Part of a small language model's weights.
Size: 13 layers, 2 heads of 64.
Architecture: learned positions, no biases in attention or MLP, tied embeddings, attention and MLP in parallel.
Each number is 128 + 32 x the weight over its row's rms, rounded and kept within 0 to 255. Layers, rows and columns count from 0. The size above them is the row's rms in percent of the matrix's.

# layer 9 MLP down (transposed), 512x128, rms 0.187, rows 124-148, columns 0-63
size [ 93 109 109  98  98  93 111  89 108 100 103 106  87 104 108 116  96  93  94  96  96  89  99  86 112]
[[133 169 122 117 131 104 103 123  87 179 152 145 150 150 111 167 137 115 103 190 133  98 138  89 191 211 128  89  69 213  79  74 153 143 181  65 168 173 153 120  97 144 139 112  79 112 128 107 126 109 148  57 160 113  83  63 131 123  80 145 115 110 108 128]
 [164 129 109 120  77 143 128 126 160 124 100 175  97 124  81 123  98 142 121 172 128 103  83  85  80  71 137 148 111 165  90 106 141 140 187 168 114 209 116 172 138 164 152 174 108 138 136 116 147 125 106 178 163 168 102 130 190 115 133 159 169 146 151  72]
 [141 141 145 166 100  69 106 163 120  55 106 158 157 123 117 131 109  99 122 101 193 120  89 162 164 148 110 122 106 118  76 161 143 157 113  67 111 106 165 175 141 130 146 118  58 147  92 108 129  97 114 129 121 150 111 124  57  94 174 195 134 105 127  85]
 [122 175 163 116  57 110 151 174 161 120 148 133  85 145  94 112  65 192 120 118  76  79 130 100 154 170 116 141  74 190 156 105  97 116 139 163 113 118 151 114 192 121 101 192 170 113 122 157 103 157 144  94 182 138 123  92 134 122 136 157 127 160 150 114]
 [101 153 125  51 140  73 121 212 146 207 104 137 105 171 131  60 111  94 116 109  95 113 126  87  96 181 161 165  87 172 146 117 139 129  99 138  79 128 167 155 196 138  78 130 119 151 158 156 167  85 114  97 113 153 100  52  72 163 144 176 129 101 145 112]
 [128  93 112 142 119  88 104 193 192 157 103 119 137  64 158  91 103 131 147 100  91 132 106 102 128 216  76 146 118 156 130 106 159 130 181 105 161 122 147 159 152 108  89 131 124 149  89 106 108 143 157 116 129 107  81 137 120 151 124 156 118 103 142 150]
 [170 108 127  99 130 148 108 112 122 109 143 119 166 162  92 138 178 169 155 161 102 172 133 101 109 100 189 175 160 110  81 118 102 116  83 106  90 130  77 128  99 132 109 148 132 137 121 151 106 109 113 109 133 160 176 132  89  94 125 169  92 163 110 145]
 [103 122 140 178 183 130 153 141 165 143  99 121 214 128 124 117  60 106 100 103 140 143  98  98 172  96 155 161 131 132 172 123 115 109  93  88 108 181 130  93 122 126 126 113 138 155 126 151 123 124 142 121 136 135 154 103 125 148 142  97 120 143 127  69]
 [131 132 128 205 122  64 136 181 196 104  97  81 122 171  97 103 114 176 159  90 142 103 134 114  94  84 142  92 174  75 120 119 106  66 141 105  64 190 144 176 176  90 103 174 138 123 110 113 124 189 115 115  79 130 141 111 159 116  98  99  91 120 144 133]
 [209 113 113  98 106  83 102 162 105 100 136 168 195 158 151 124 120 128  89 131 160 118 138 173 145 118 116 162  56 185 100 102  91 132 113 174 129 184 125  86 113  78 163 139 114 133 124 139  71  77 119 153 109 121  96 127 110 137 132 119 135 127 117 132]
 [ 51 135 129 161 126 104 145  87 120 106 170 162 118 177 119  89 110 118 108 140 161 115 165 144 101  63  85  96 152 207 154 121 122 121 130 132 163 133 100 127 150  84 143 166 146 153 146  82 152  71 102 141 147 128 110 109 103 107 138 115 147 130 141 106]
 [ 78  78 147 125 122  81 151 163  88  94  64 123  96 110 152 132 161 121 139 144  81 132  94  92 179 148  80 129 160 171 118 131  65 167 147 149 113 107  86 210 140 147 129 199  99 171 164  76 155 124 160 112 132 103  83 152 121  93 118 214 139 152 147 189]
 [115 125 134 164 127 129 162 108 116 111 138 122 168 121 153 107 137 134 140 136 119  91 153 131 150 191 124  66 133  65 160  83  74 103 193 138 146 148  61 159 112  83 137 142 120 139 110 160 124  83 143  90 142 116  59 183  90 146 136 120 181 114  89 127]
 [ 67 169 184 116 176 105 168 128 129  55  76 123 152 121 145  71 167 124 151  76 160 113 112  98  86 131 112 118 157 123 100 130 132 154  99 100 137  74  74 155 147 171 128 148 115 119  89 115 149 162 197 131 160 122 153  65 164  88 131 123 179 143 133  89]
 [113 148 142  98  82 146  93 102 106 195  82  99 184 183 113 132 111 167 113 106 120 141 123 111 127 147 146  93 149 128 155  72 143 154 100 196 191 146 183 114 119 117 131 111 140 141 109 164 106 150 116  78  80 148 143  84 153 142 137  88 120 145 164 164]
 [142 148 145 129  87 141 118 164 130  84 176 114  98 112 169  99  96 134 137 140 121 104 124 138 146 145 179 141 168 121 122  84 103 163  99 174  79 139  44 172 125  77 115 115 121 173  98 110 155 152 166 169 142 153 126 170 205 116 140 125 143 186  65 124]
 [159 104 119 143 120 134 121 176 122 118 152 146  96 132 108 169 109  83 130 115 184 108 101 132 102 171 107 153 233 181 148  99 152 126 107 165 135 139 159 122 113  81 126 121  92 154 157 166 132 175 152 135 129  39  97 152 154 155  54 116  98 132 103  88]
 [108 113 159 188 117 135 104  99  98 170  49 172  98 163 140 146 107 134 102 159 155  93 219 105 204 137 109 157 119 116 153  96 191 150 196 137 126 153 120 121 122 102 145 102 174 150 123 137 112 122  52  90 117 156 103 164 114  85 126 103 113 166  70 137]
 [100 138 113 138  89 134 137 122  97 133 144 169 126 135 109 181 155  90 136 106 114  88  73 121 161 130  75 169 124 149  73 178 110 179 127 125 152 149 145  99 162 108 104 142  95 107 105 181 111  99 164 103 136 180 191 138  95 159  74  95 116  98 129  95]
 [ 68 139 170  76 148 128 131 135 172 155 100  95 121 145 110 160 139 125  27 129 176 146 107 141 139 151 164 127 160 150 141  95 117 117 158 151 104 140 109 103 108 103  93 105 117 170 137  97 130 104 130  90 106  71 178 163 123 144  61 131 116 160  81 171]
 [ 95  70 153 155 180 125  96  78 103 148 152 125 119 176  92 173 102 104 151 151 158 148 125 108  95  99  91  90 186 167 100 159 180 148  90 111 154 199 155 120 139 172 153 161 114 172 103  68 134 131 170 115  93 117 138 135 163 145  93 145  71 101 113 135]
 [118 128  74 129 164 158 134 131  46 159 120 144 112 129 139 156  92 169  91 144 106 148 145 173 116 154 160 107 101 201 154 127 142 119 170 151 103 137 145 100 168  89 147 117 110 184 129 122  88 106 152 158 100 164  88 166 202 157 142 119  76 143  91 152]
 [130 132 137 153 128 145 127 187 171 159  65 137  56 117  97  74 174  93 103  62 152 184 126  68 110 138 134 168 118 173 140 170 148 149 107  95  89 155 106 193  95 100 164 128 123 159 138 150 176  81 149 107  82  54 143  96 131 121 149 150 110 164  84 153]
 [107 118 112 127 188 139  97 143 191 161 199  88 100 133 103 185 124 154 133 108  95 157 144 107 112  99 152 149 160 131  97 134  83  89 116  64 149 143 107 144 162 120 139 145 124 148 175  67  94 171 156 126 137 175 110 201 120 151 146 114  89 137 113 114]
 [ 92 137 134  81 124  94 146 131  96 126 169 162 126 147 114 129 160 172 115 114  70 107 154 142 152 180 189 125 111 137  88 115  59 154 126  71 103 169 159  83 190 162 145 185 140 155 123 162 125 138 140 104 176  94 151 153  83 118 135 133 140 117 181 144]]
# layer 9 MLP up, 512x128, rms 0.125, rows 125-148, columns 0-63
size [106  93 101  95  97 106  94 105 104 105 100  99 101 102 114  96  95  96 101 101  96  95  92 108]
[[194 175  91 127 141 101 125 180 104 131 143 136 113 139  99 152  91 161 189 152  85 127 169 160 138 174 145 124 137  98 188 151 102 151 136 117 107 127 160 103 105 109 136 115  83 132  98  93  65 101 135 123 157 135 116 129  87  95 155  99 163 132 122  97]
 [123 180 113 152 122 158  99  63 143 163 143 151 115 218 165 134 187  97 178 114 133 102 164 110  51  74 140 145 165  76 112 155 174 120 108 110 120 108 159  31 150 104 128  99 127 155 123 104  93  82 109 117 162 149 117  79 139 110  75 164 147 113  98 159]
 [117  73 154 109 154  88 152 107  77  68 110 119 167 128 102 113 138  90 126  95  91 182 135 152 107 159 107 180  99 117  99 164 144 141 144  65 104 117  93  38 128 179 185 118 103 153 120 114 103 140 152 132 159 111  92 150 117  96 119 152  92 134 191 123]
 [123  47 100  94 137 164 132  89 197  57 185 143 151 174 131 157 119 124  66 156 102 140 148 130 110  84 103 152 102 139 187  97 138  90 155  98 162 109 169 104 123 124 113 141 174 159 173 140  97 107 169  63 118 127  84 119 137 134 138 101 101 147 163 116]
 [ 97 109 135 171  99 162 137 100 145  59 131 181 144 177 122 128 144 150 108  40 182 104 160 131 144 129 131  92 100  77 156 145  95  98  77 132  93 129  96 139 102 129 112 122 146  85  88 126 105 166 145 137 217  83  99 147 125 179 141 118  78  78 165 102]
 [107 129 161 104 165 108 123 123 141 105 163 178 194  80  87 183 138  82 156 126  93 193 135 107 165 159 126 160  66 116  70 111  74 172 152  80 175  70 158  95  64 206 119 134 103 167  59 107 148 130 143 134  78 171 120 110  75  86 118  96 128  82 135 133]
 [100  85  97 132  88 147 121 135  94  82 148 123  77 122 183  83 180 119 207 125  74 125 138 131 104 107 155 144  82 126 202 116  74 151 172 145  68 111 159 106 161 100  79 138 156 157 149  95 160 133 125 122 122 145  98 124 138 175 154 152 110 105  95 166]
 [102 139 167 119 153 154 114  76 110  75 199 147 114 119 103 231 141  72 115 147 108 130  97 137 144 150 198 130  77 111 115 194 147 189 106 109 130 141 157 100  82 113 110  71 150 120 187 157 159 118 132  79  78 127  83 123 107  89 114 105 100 130 101 132]
 [ 82 128 102 147 128 132 184 181 193  89 151 140 171 173  81  88 154 106  82 122 108 119 139 154  98 128 142  72 141 117  92 143  98  87 139  98 149  35  80 149  95 114 139 151 133 154 108 144 151 125 110 124 125 134 124 148 133 105 100 138 118 195 156 114]
 [129 102  78 118 128 131 151 130  74 141 128 117 158 119 192 151 130 162  65 154 133 135  95 144 107 147 131 125 108  99 107 148 162 136 143  72  27 102 176 153 109 130  78 132  50 138  92 153 135 150 100 123 138 113 110 174 107  93  82 169  83  80 107 160]
 [125 119 111  70 130 110  95 171 132 134 156 126 185 144 170 166 124 154 119 119 121  90 140 150 141 113 162 119 188  99 127 133  54 127 110 116  97 137 138  70 131 104 190 148 125 128 165 108 151 112 148 156  69 152 139 165 118  99 137 154  89 157  41 124]
 [121 156 125 154  39  87  79 107 113 152 155 167 114 137 134 123 169 155 126 128 139 119 116 175 106 144 114 140  95 140 147 130 212  71 122 199 117  97 188 112 133  46 146 128 158  89 101 119 104 200 129 146 109 130 168 209 184 171 102 190 120  81 132 106]
 [165 179  77  77  97 100  81 124  83 178 174 170 111 128 124 143  99 105 109 145 159  76 114 121  94  87  82  93  92 152 169 135 132  87 134 104 147 114 153 115 142  99  93 143 122 136 168 138 163 102 110 142 132  66 102 129  87 186 116  21 166 111  94 166]
 [148 128 198 118  88 156 114 147 140 118 127 144 145  91 128 135 151 134 101 148 174  84 142 106  78 138 150 114 155  82 141 161 117 131 164  81 156  77  89 129 126 148 172 133 129 171 128 130 105 147 117 105 103 171 129 124 174  60 106  40 121 141 152 144]
 [131 149 127 128 197 146 133  76 165  73 171 110 120 110 130  94 172 121  85  81 125 110 129 113 124 125 100 129  79 101 153 123 138 171 141 111 143 102 135 134 112 129 123 162 178 148 113 179 135  90 179 149 152 122  77 124  94  74  69 140  96  98 102  83]
 [141 182 180  72 155 145 171 129 168 119 157 125 157 115 108 120 131 176 127 121  86 134 130 117 153  81 131 132 108 104 104 149 135 147 107 147 107 106 164 141  72  67 138 161 161 126  98 114 175  98 186 130  92 149 111 138 130  65 136 139 106 135 145  63]
 [130 138 184  95 171  80 136 129 136 147 120 133 114 105 171 133 120 173 162  91 111 129  95 151 121 132 121  71  82 107 108 106 146 134  83  88 178 124 190 177 163 134  91 192 103 134  95 159 157 117 121  95 129  92 226 140 160 121  83 120 187 133 127 111]
 [ 77 163 136 153 160 157  76 162 127 124 152 104 157 123 180 107  71 110 135 172  96 164 118 195  82 146 139  99 103 181 167  91 163 153 169 136 126 102 134 143  84  80 117 145 114 138 152  52 142 159 136 148 125 132  98  91 130 124 127 102  89 141  69 166]
 [153 162 127 123  73  95 115  78 151 194 155 124 109 140 164 169 108 149 119 161 182 103 169 159 129  92 141 149 175 102  88 136  87 107  75 129 183 132  44 150 131 109 107 126 168 117  61 120 121 197 125 151 170 125  80 112 146 124 155 153 130 164 116 101]
 [118  99 105  98 169 166 118 165 132 102 115 100 128 148  92 115 139 167 112 127 157 215  93 120 117 175 119 113 123 154 120 124  89 125 118 106  84 142 103 109 104 153 194  63  96 127  67 137  88 121 131 126 114 143  94  93  74 138  84  77 128 148 145 141]
 [101 118  70 123 108 117 104 100 153 137 139  81 160 169 141 168 142 160 116 117 136 155 170 119 146 124 107 136 101 136  95 105 140 142 140  58 143 131  82 118  85  75 102 108 110 121  91 157 153 105 147 174 106  92 152 152  76 163 117 178 161 112 158 159]
 [ 88 135 118  97 117 108  87 114 107 155 119 111 177  92 184  97 127 181 226 160  86 140 120 128 119 129  87  75 170 165 176  93 187 125 167  61 129 117  86 108 142 165 119 130 165 119  83 115  86  79 152 115 149 168  88 177 167 121 151 111  73  45 182 163]
 [191 129 146 124 132 121 153 119  91 122 134 182 104  98 149 125 128 123 118 115 101 176 145 136 107 140 110 144 137 122 168 177 146 142 148 145 132 126 117  84 100 127 155 115 135  50  53 126 161 124 143 161 187  78  99 132 100 145  79 156 191  73 133  96]
 [152  70 109 171 144  85 141  82 151  90 100 130 149 172 142 125 132 101  87  78 118  97 156 104 104 145 102 155 122 133 147 135 209  97 120 124 129  92 107 151 137  90  85  94  98 119 176 137 135 150 100 156 165 174  85 133 132 155  68 218 130 129 141 163]]